python train.py --num_hidden_layers=16 --hidden_size=256 --num_attention_heads=8 --num_key_value_heads=8 --head_dim=32 --intermediate_size=1024 --vocab_size=570 --hidden_act="swiglu" --norm="rmsnorm" --norm_place="pre" --norm_eps=1e-05 --positions="rope" --rope_theta=10000.0 --rope_fraction=0.75 --qk_norm=false --attn_scale=0.177 --bias="none" --tie_word_embeddings=false --parallel_block=false --init="uniform" --init_std_qkv=0.0341 --init_std_o=0.00602 --init_std_up=0.0341 --init_std_down=0.00301 --optimizer="soap_variant" --learning_rate=0.00528 --beta1=0.95 --beta2=0.95 --weight_decay=0.099 --lr_head=0.0129 --max_grad_norm=1.0 --warmup_steps=200 --schedule="wsd" --decay_fraction=0.704 --decay_shape="linear" --final_lr_fraction=0.0 --batch_tokens=262144 --max_seq_len=128 --doc_mask=true --train_tokens=495700000 --max_steps=1891 --dataset="wikipedia_en"
Each number is 50 + 12 x the weight over its row's rms, rounded and kept within 0 to 99. Layers, rows and columns count from 0. The size before them is the row's rms in percent of the matrix's.

# layer 7 MLP up, 1024x256, rms 0.116, rows 304-312, columns 128-255
100:69 41 31 44 63 41 53 27 60 41 83 45 42 50 66 40 33 50 41 60 58 43 31 50 48 37 55 61 23 28 50 39 58 36 70 49 47 51 46 45 66 57 43 61 66 77 52 46 65 48 44 12 53 50 42 25 52 57 39 40 49 61 61 57 47 44 40 51 57 65 39 50 48 48 44 39 34 65 51 69 53 69 50 42 56 64 41 37 62 53 49 54 34 54 40 72 68 57 78 47 61 31 69 46 45 47 61 37 46 47 57 24 37 54 72 57 61 56 39 40 51 57 53 57 50 55 45 46
099:65 41 42 36 44 49 16 54 69 44 72 51 58 45 28 49 45 44 64 51 72 75 29 49 31 48 36 53 57 58 47 52 53 71 55 72 57 75 81 56 51 56 74 51 54 68 76 77 54 67 48 53 49 50 47 36 42 42 52 56 44 71 56 47 45 55 71 44 52 66 60 66 42 46 51 70 41 52 42 37 51 65 54 70 41 39 47 54 59 60 58 46 38 17 45 49 44 42 30 60 41 56 47 61 34 48 39 62 63 56 74 59 42 55 54 62 51 36 48 56 56 40 61 51 54 60 53 52
096:71 60 48 48 47 41 48 49 37 46 49 50 58 43 54 54 43 53 60 50 42 61 73 55 58 48 62 45 23 49 59 43 28 43 51 65 49 42 56 49 56 53 47 64 58 46 63 43 36 56 24 50 49 40 52 46 34 45 23 62 53 48 55 69 37 70 50 41 52 51 38 55 49 35 44 50 33 67 41 65 35 58 73 40 43 42 51 59 52 55 32 30 74 49 54 44 75 38 29 45 48 49 27 49 34 47 27 45 47 61 49 34 58 51 51 52 50 84 49 70 53 54 50 38 54 47 70 19
099:35 45 49 54 30 52 70 23 59 64 65 50 55 53 66 45 39 55 60 51 34 48 57 52 45 65 67 59 54 64 46 57 60 53 45 44 53 73 43 58 38 63 48 73 67 39 67 46 42 47 37 41 72 56 56 55 52 43 68 48 34 35 27 43 19 61 52 47 55 34 48 69 55 40 56 54 53 61 58 35 55 57 53 06 43 38 63 49 47 75 50 49 47 52 65 41 54 52 56 52 38 37 53 47 45 59 40 47 55 66 31 74 28 46 64 62 31 57 86 64 61 35 34 44 66 50 41 48
098:48 63 22 41 63 45 77 41 55 37 65 45 49 65 45 33 56 51 46 61 43 56 48 51 51 63 69 59 77 63 59 62 44 43 35 47 25 48 57 44 51 73 34 56 32 45 46 55 44 41 47 41 50 55 52 63 37 49 27 42 45 94 48 36 49 59 43 39 64 57 51 65 51 57 66 79 40 50 43 39 39 61 44 53 60 25 51 38 60 27 56 28 52 45 41 45 42 79 67 59 38 52 56 29 43 38 29 49 53 45 46 48 56 50 51 49 36 53 69 55 61 45 65 63 57 32 35 53
101:44 54 65 60 43 51 38 46 58 80 19 41 44 52 70 56 33 54 33 47 45 50 69 30 64 64 61 39 41 54 55 34 57 62 33 46 22 60 67 46 66 42 68 40 56 46 67 40 48 62 55 58 59 42 63 59 62 45 36 60 38 37 41 62 62 54 48 54 27 55 50 47 51 60 73 48 56 65 71 45 60 65 46 32 59 39 33 32 59 35 35 49 45 61 46 59 36 41 39 51 48 45 30 72 55 64 79 40 77 48 50 55 44 39 65 32 44 45 56 30 53 36 16 35 51 23 54 49
102:49 64 42 39 35 45 51 69 42 48 44 63 52 53 35 55 78 38 39 61 46 40 57 44 57 50 57 50 48 45 48 59 56 65 32 59 49 63 38 38 70 33 67 53 59 67 63 48 57 60 45 51 62 43 40 74 65 76 43 44 45 58 62 56 50 39 36 65 36 58 51 43 62 56 34 11 45 50 40 46 40 49 67 40 44 41 65 44 57 28 53 18 37 59 57 53 65 64 44 17 44 30 60 65 37 53 60 47 48 35 14 39 54 37 64 33 45 35 39 39 53 50 42 51 43 69 52 52
100:51 48 33 45 58 50 62 42 47 52 46 37 24 65 43 71 36 34 44 47 46 68 37 57 55 35 74 61 52 42 37 51 46 48 38 39 40 43 54 36 66 54 49 57 63 49 49 47 63 33 43 29 29 55 55 62 36 60 40 50 43 60 33 58 41 50 62 39 60 47 53 33 54 44 47 55 43 40 42 69 67 42 37 58 43 41 48 46 51 51 55 67 56 39 42 57 32 62 52 54 31 47 46 37 54 59 66 77 65 51 37 46 25 46 37 40 32 56 50 50 37 59 65 59 53 46 40 66
102:77 82 63 34 53 45 49 42 38 62 40 45 28 27 52 60 41 42 58 33 44 64 49 41 65 60 64 44 50 42 38 33 63 60 46 63 46 27 54 61 34 67 50 61 69 44 54 49 42 47 43 47 56 50 56 57 43 55 54 30 47 43 41 51 55 46 39 33 47 03 41 36 44 59 72 72 48 27 50 64 30 57 49 31 37 47 60 31 51 64 47 42 53 47 46 49 58 56 50 51 52 59 50 48 58 54 36 46 46 48 37 46 54 31 36 64 34 55 33 34 46 65 58 57 52 40 67 54
# layer 7 MLP down (transposed), 1024x256, rms 0.106, rows 304-312, columns 128-255
104:56 56 56 28 41 54 32 40 60 55 64 50 39 28 54 44 47 64 45 56 41 47 53 54 45 53 57 69 59 47 37 56 62 42 48 48 49 45 44 38 53 56 22 62 46 59 49 51 46 41 27 50 75 50 38 34 53 67 52 55 36 53 48 65 47 73 63 54 25 50 31 36 38 50 40 69 49 32 50 60 48 57 50 62 24 33 61 35 58 40 44 53 60 41 51 58 28 34 50 59 40 64 75 31 39 50 64 50 54 46 49 42 43 46 58 53 59 71 59 78 38 51 36 49 61 54 67 65
101:23 44 62 40 32 71 65 55 59 65 52 38 70 41 31 66 69 35 34 72 32 48 48 50 74 36 53 61 51 51 37 37 46 52 71 31 61 38 68 56 36 38 39 35 47 38 68 36 50 62 51 28 58 38 50 40 53 45 41 49 32 25 62 47 64 42 62 57 45 49 43 48 42 55 45 51 38 49 52 57 53 40 75 52 44 51 45 45 49 39 43 55 63 52 41 47 52 45 65 31 65 36 54 75 47 46 04 60 45 46 51 49 51 80 30 42 53 49 41 59 73 60 58 34 44 61 55 36
099:39 57 56 52 57 46 58 39 53 57 69 35 45 34 26 44 61 50 35 65 46 50 52 44 38 71 38 46 51 55 55 57 59 63 29 52 46 46 37 47 34 35 25 51 40 49 36 40 55 63 61 45 46 58 29 72 47 50 37 24 41 32 60 36 72 55 50 70 53 44 52 69 56 68 48 55 48 39 38 45 43 52 42 69 44 54 72 58 58 39 60 29 35 48 47 47 26 54 48 50 62 66 45 23 49 32 71 60 48 67 40 52 30 44 36 46 23 35 54 55 38 37 53 56 53 70 46 75
099:44 41 60 60 46 60 34 58 42 46 62 57 55 56 46 45 39 44 48 41 41 78 49 61 58 56 54 70 56 74 58 59 66 28 38 47 43 56 65 72 53 40 43 63 46 45 72 62 52 80 48 49 70 50 50 52 50 35 53 35 37 61 42 39 59 53 63 50 54 62 64 31 49 48 61 50 41 66 43 47 46 41 37 56 54 28 21 31 52 81 38 47 54 49 53 66 48 36 42 36 45 31 68 30 43 68 47 48 51 79 45 40 51 29 49 33 53 52 67 70 68 40 47 32 49 36 49 40
104:73 55 58 50 43 53 57 47 35 69 54 38 55 67 41 54 54 58 53 56 45 66 52 38 49 63 59 45 53 32 45 59 47 46 71 32 61 36 35 63 64 37 34 44 40 47 69 50 40 49 57 75 50 32 43 55 48 66 58 74 49 41 35 51 39 39 42 42 40 43 55 54 55 52 59 53 26 62 50 42 43 36 71 51 68 78 38 46 48 27 53 66 49 47 63 35 57 67 28 63 38 47 40 56 72 43 54 59 43 47 52 55 71 42 49 38 52 55 48 54 31 31 44 26 51 65 67 46
101:46 67 53 50 30 48 67 55 56 57 51 43 61 34 28 49 58 16 33 62 49 32 36 49 52 23 38 28 52 60 43 51 73 37 50 67 67 62 40 53 45 32 50 45 52 31 52 54 57 42 74 48 62 50 25 36 54 57 58 50 41 35 64 62 72 53 62 55 39 58 55 56 40 47 35 45 50 39 48 57 53 50 61 51 57 50 61 73 49 46 64 65 62 48 21 56 58 49 68 63 43 48 33 49 49 53 34 51 49 39 62 40 41 33 62 49 44 46 51 42 49 43 52 59 57 60 46 64
102:53 47 32 57 48 67 41 72 45 18 47 42 54 36 63 36 71 74 56 47 63 56 37 37 49 50 84 39 41 40 58 65 41 55 43 41 72 43 51 45 65 33 53 43 35 39 42 65 36 42 34 53 39 57 48 60 41 50 47 53 56 62 53 54 46 35 55 51 39 30 42 57 36 64 20 23 68 60 72 64 48 39 53 47 61 54 49 53 77 45 51 44 37 65 53 74 54 52 55 58 35 43 69 39 56 47 32 50 48 52 61 49 37 39 57 47 63 49 48 39 40 59 51 41 59 43 46 47
102:59 60 70 43 33 56 67 46 48 81 36 47 50 72 37 49 58 39 21 49 59 50 39 53 59 57 70 37 48 62 44 37 59 49 27 55 67 47 65 42 42 45 55 70 42 33 44 52 55 43 28 37 35 38 73 53 40 57 45 34 53 70 66 49 53 73 60 58 57 58 67 54 52 64 43 61 41 66 52 63 38 41 35 49 24 50 37 30 63 55 58 77 49 46 56 51 47 55 47 59 59 44 76 59 40 46 62 60 42 53 23 31 46 64 65 65 39 36 59 57 36 57 33 43 40 62 49 50
099:31 31 54 54 41 48 51 57 55 46 59 60 62 43 56 49 36 35 58 42 51 47 55 46 54 54 52 46 52 68 63 56 27 47 42 44 49 32 61 21 60 53 67 31 69 55 32 59 58 49 40 48 55 65 85 50 51 63 38 27 58 74 77 54 47 54 46 73 64 32 38 57 48 55 52 57 50 60 50 49 56 49 52 56 60 67 56 65 50 45 53 41 61 43 56 60 62 40 42 35 26 36 50 44 41 53 47 60 60 48 64 31 61 48 40 27 59 19 57 65 46 59 57 41 48 58 43 65
# layer 7 MLP gate, 1024x256, rms 0.117, rows 305-312, columns 128-255
102:52 45 40 48 48 40 62 69 64 29 59 51 63 66 66 60 29 48 43 26 26 44 52 65 54 46 50 53 31 56 38 55 44 37 63 62 43 68 53 52 42 56 40 62 53 54 41 40 46 39 60 46 46 63 43 47 54 53 33 48 43 36 54 55 41 55 49 39 48 68 64 27 55 52 34 33 42 54 73 64 53 50 58 42 68 59 52 13 35 69 49 60 53 62 49 37 59 53 35 49 19 49 64 44 45 59 53 55 51 66 51 61 46 44 56 74 43 67 54 27 60 28 62 62 58 51 44 65
097:73 58 46 50 56 20 53 47 46 56 38 53 44 56 75 41 46 49 56 58 48 56 49 44 41 44 57 24 47 52 35 58 31 72 56 55 58 34 40 34 41 55 46 33 57 47 53 40 43 60 45 56 29 35 59 47 47 34 34 32 80 60 52 57 47 51 67 53 53 59 44 53 58 49 63 26 32 38 66 63 49 63 60 47 57 47 63 53 60 46 59 67 49 70 58 34 42 56 48 52 37 58 79 42 55 66 56 48 60 49 59 57 37 49 41 51 63 34 33 64 49 35 58 48 43 45 76 62
096:65 54 42 29 49 50 46 57 55 54 50 34 65 51 75 41 60 32 51 61 64 46 51 39 41 34 50 61 22 48 39 51 50 51 72 52 65 60 62 54 55 51 54 36 46 63 49 65 60 55 37 70 48 49 46 42 40 32 57 43 62 62 58 61 81 42 46 32 38 48 39 70 30 37 50 53 43 45 59 47 31 69 51 46 41 38 49 55 51 36 42 59 32 23 51 44 66 36 36 54 52 45 62 59 60 61 54 55 27 57 62 32 56 53 36 65 51 51 36 44 27 49 26 64 48 29 56 57
097:43 43 56 68 46 38 58 36 44 53 60 31 59 57 18 42 56 47 45 23 59 38 41 60 48 55 40 37 52 38 46 35 31 35 77 60 75 38 45 38 49 47 54 53 48 54 58 56 34 65 66 50 56 57 66 36 62 53 42 53 47 63 50 45 45 45 40 41 62 52 55 72 50 31 33 30 73 63 52 73 77 41 68 60 63 56 45 68 60 37 61 62 80 42 56 41 64 59 36 41 73 37 44 27 46 44 31 45 46 57 42 29 53 77 53 28 61 65 49 56 42 30 45 52 40 60 57 58
100:55 42 42 46 66 57 32 54 55 35 66 46 34 66 44 70 50 55 42 48 55 50 42 34 54 54 45 52 43 57 87 23 57 29 36 46 63 57 53 72 39 48 61 41 34 41 53 45 45 49 38 55 45 60 44 61 64 65 47 62 49 42 39 43 67 56 68 48 45 57 30 65 45 59 36 28 65 52 41 61 64 50 69 66 59 49 56 37 61 72 52 63 23 69 52 69 73 34 52 45 45 48 49 45 43 38 29 39 70 56 35 32 46 35 56 49 23 53 59 39 61 14 42 59 61 57 45 52
104:48 68 43 46 68 42 38 44 47 46 73 58 41 32 45 44 37 53 51 45 71 65 33 49 38 43 47 58 40 68 73 59 59 59 64 34 60 56 60 36 78 42 47 24 47 26 48 50 40 48 46 46 38 35 58 48 42 60 57 73 35 47 59 35 33 50 54 42 48 51 34 45 63 61 54 36 49 42 69 52 55 14 62 45 52 44 53 46 37 45 45 23 69 61 39 41 41 61 47 44 43 59 54 53 57 50 58 47 52 62 34 32 42 62 67 76 46 52 40 51 67 56 59 58 55 51 63 65
102:59 50 44 49 64 51 59 41 59 51 67 55 55 39 59 39 48 50 48 46 50 62 44 52 41 67 41 48 33 49 61 45 53 67 58 60 54 55 51 29 26 57 45 35 73 51 44 34 30 51 66 29 43 69 57 47 64 50 31 71 22 53 72 48 42 76 61 40 52 48 55 63 58 45 35 48 45 60 46 59 56 31 79 70 34 50 15 61 52 39 60 43 58 48 58 34 61 30 46 74 59 51 34 47 53 52 58 56 58 38 46 58 32 37 60 43 46 50 50 46 53 74 41 27 72 35 58 26
101:46 36 38 62 75 74 57 58 39 47 35 59 49 42 56 66 59 55 33 50 71 64 63 75 51 40 38 43 46 72 53 37 48 46 70 44 37 47 38 46 27 37 60 38 59 39 39 53 60 55 67 34 73 77 74 53 55 45 58 61 57 68 30 57 54 34 58 37 60 43 52 40 48 52 50 29 56 63 49 50 53 65 63 66 45 51 64 66 60 52 32 51 59 56 43 36 49 42 42 62 58 38 54 67 77 50 30 53 42 61 38 43 46 61 51 38 48 49 61 60 42 56 49 51 38 62 65 77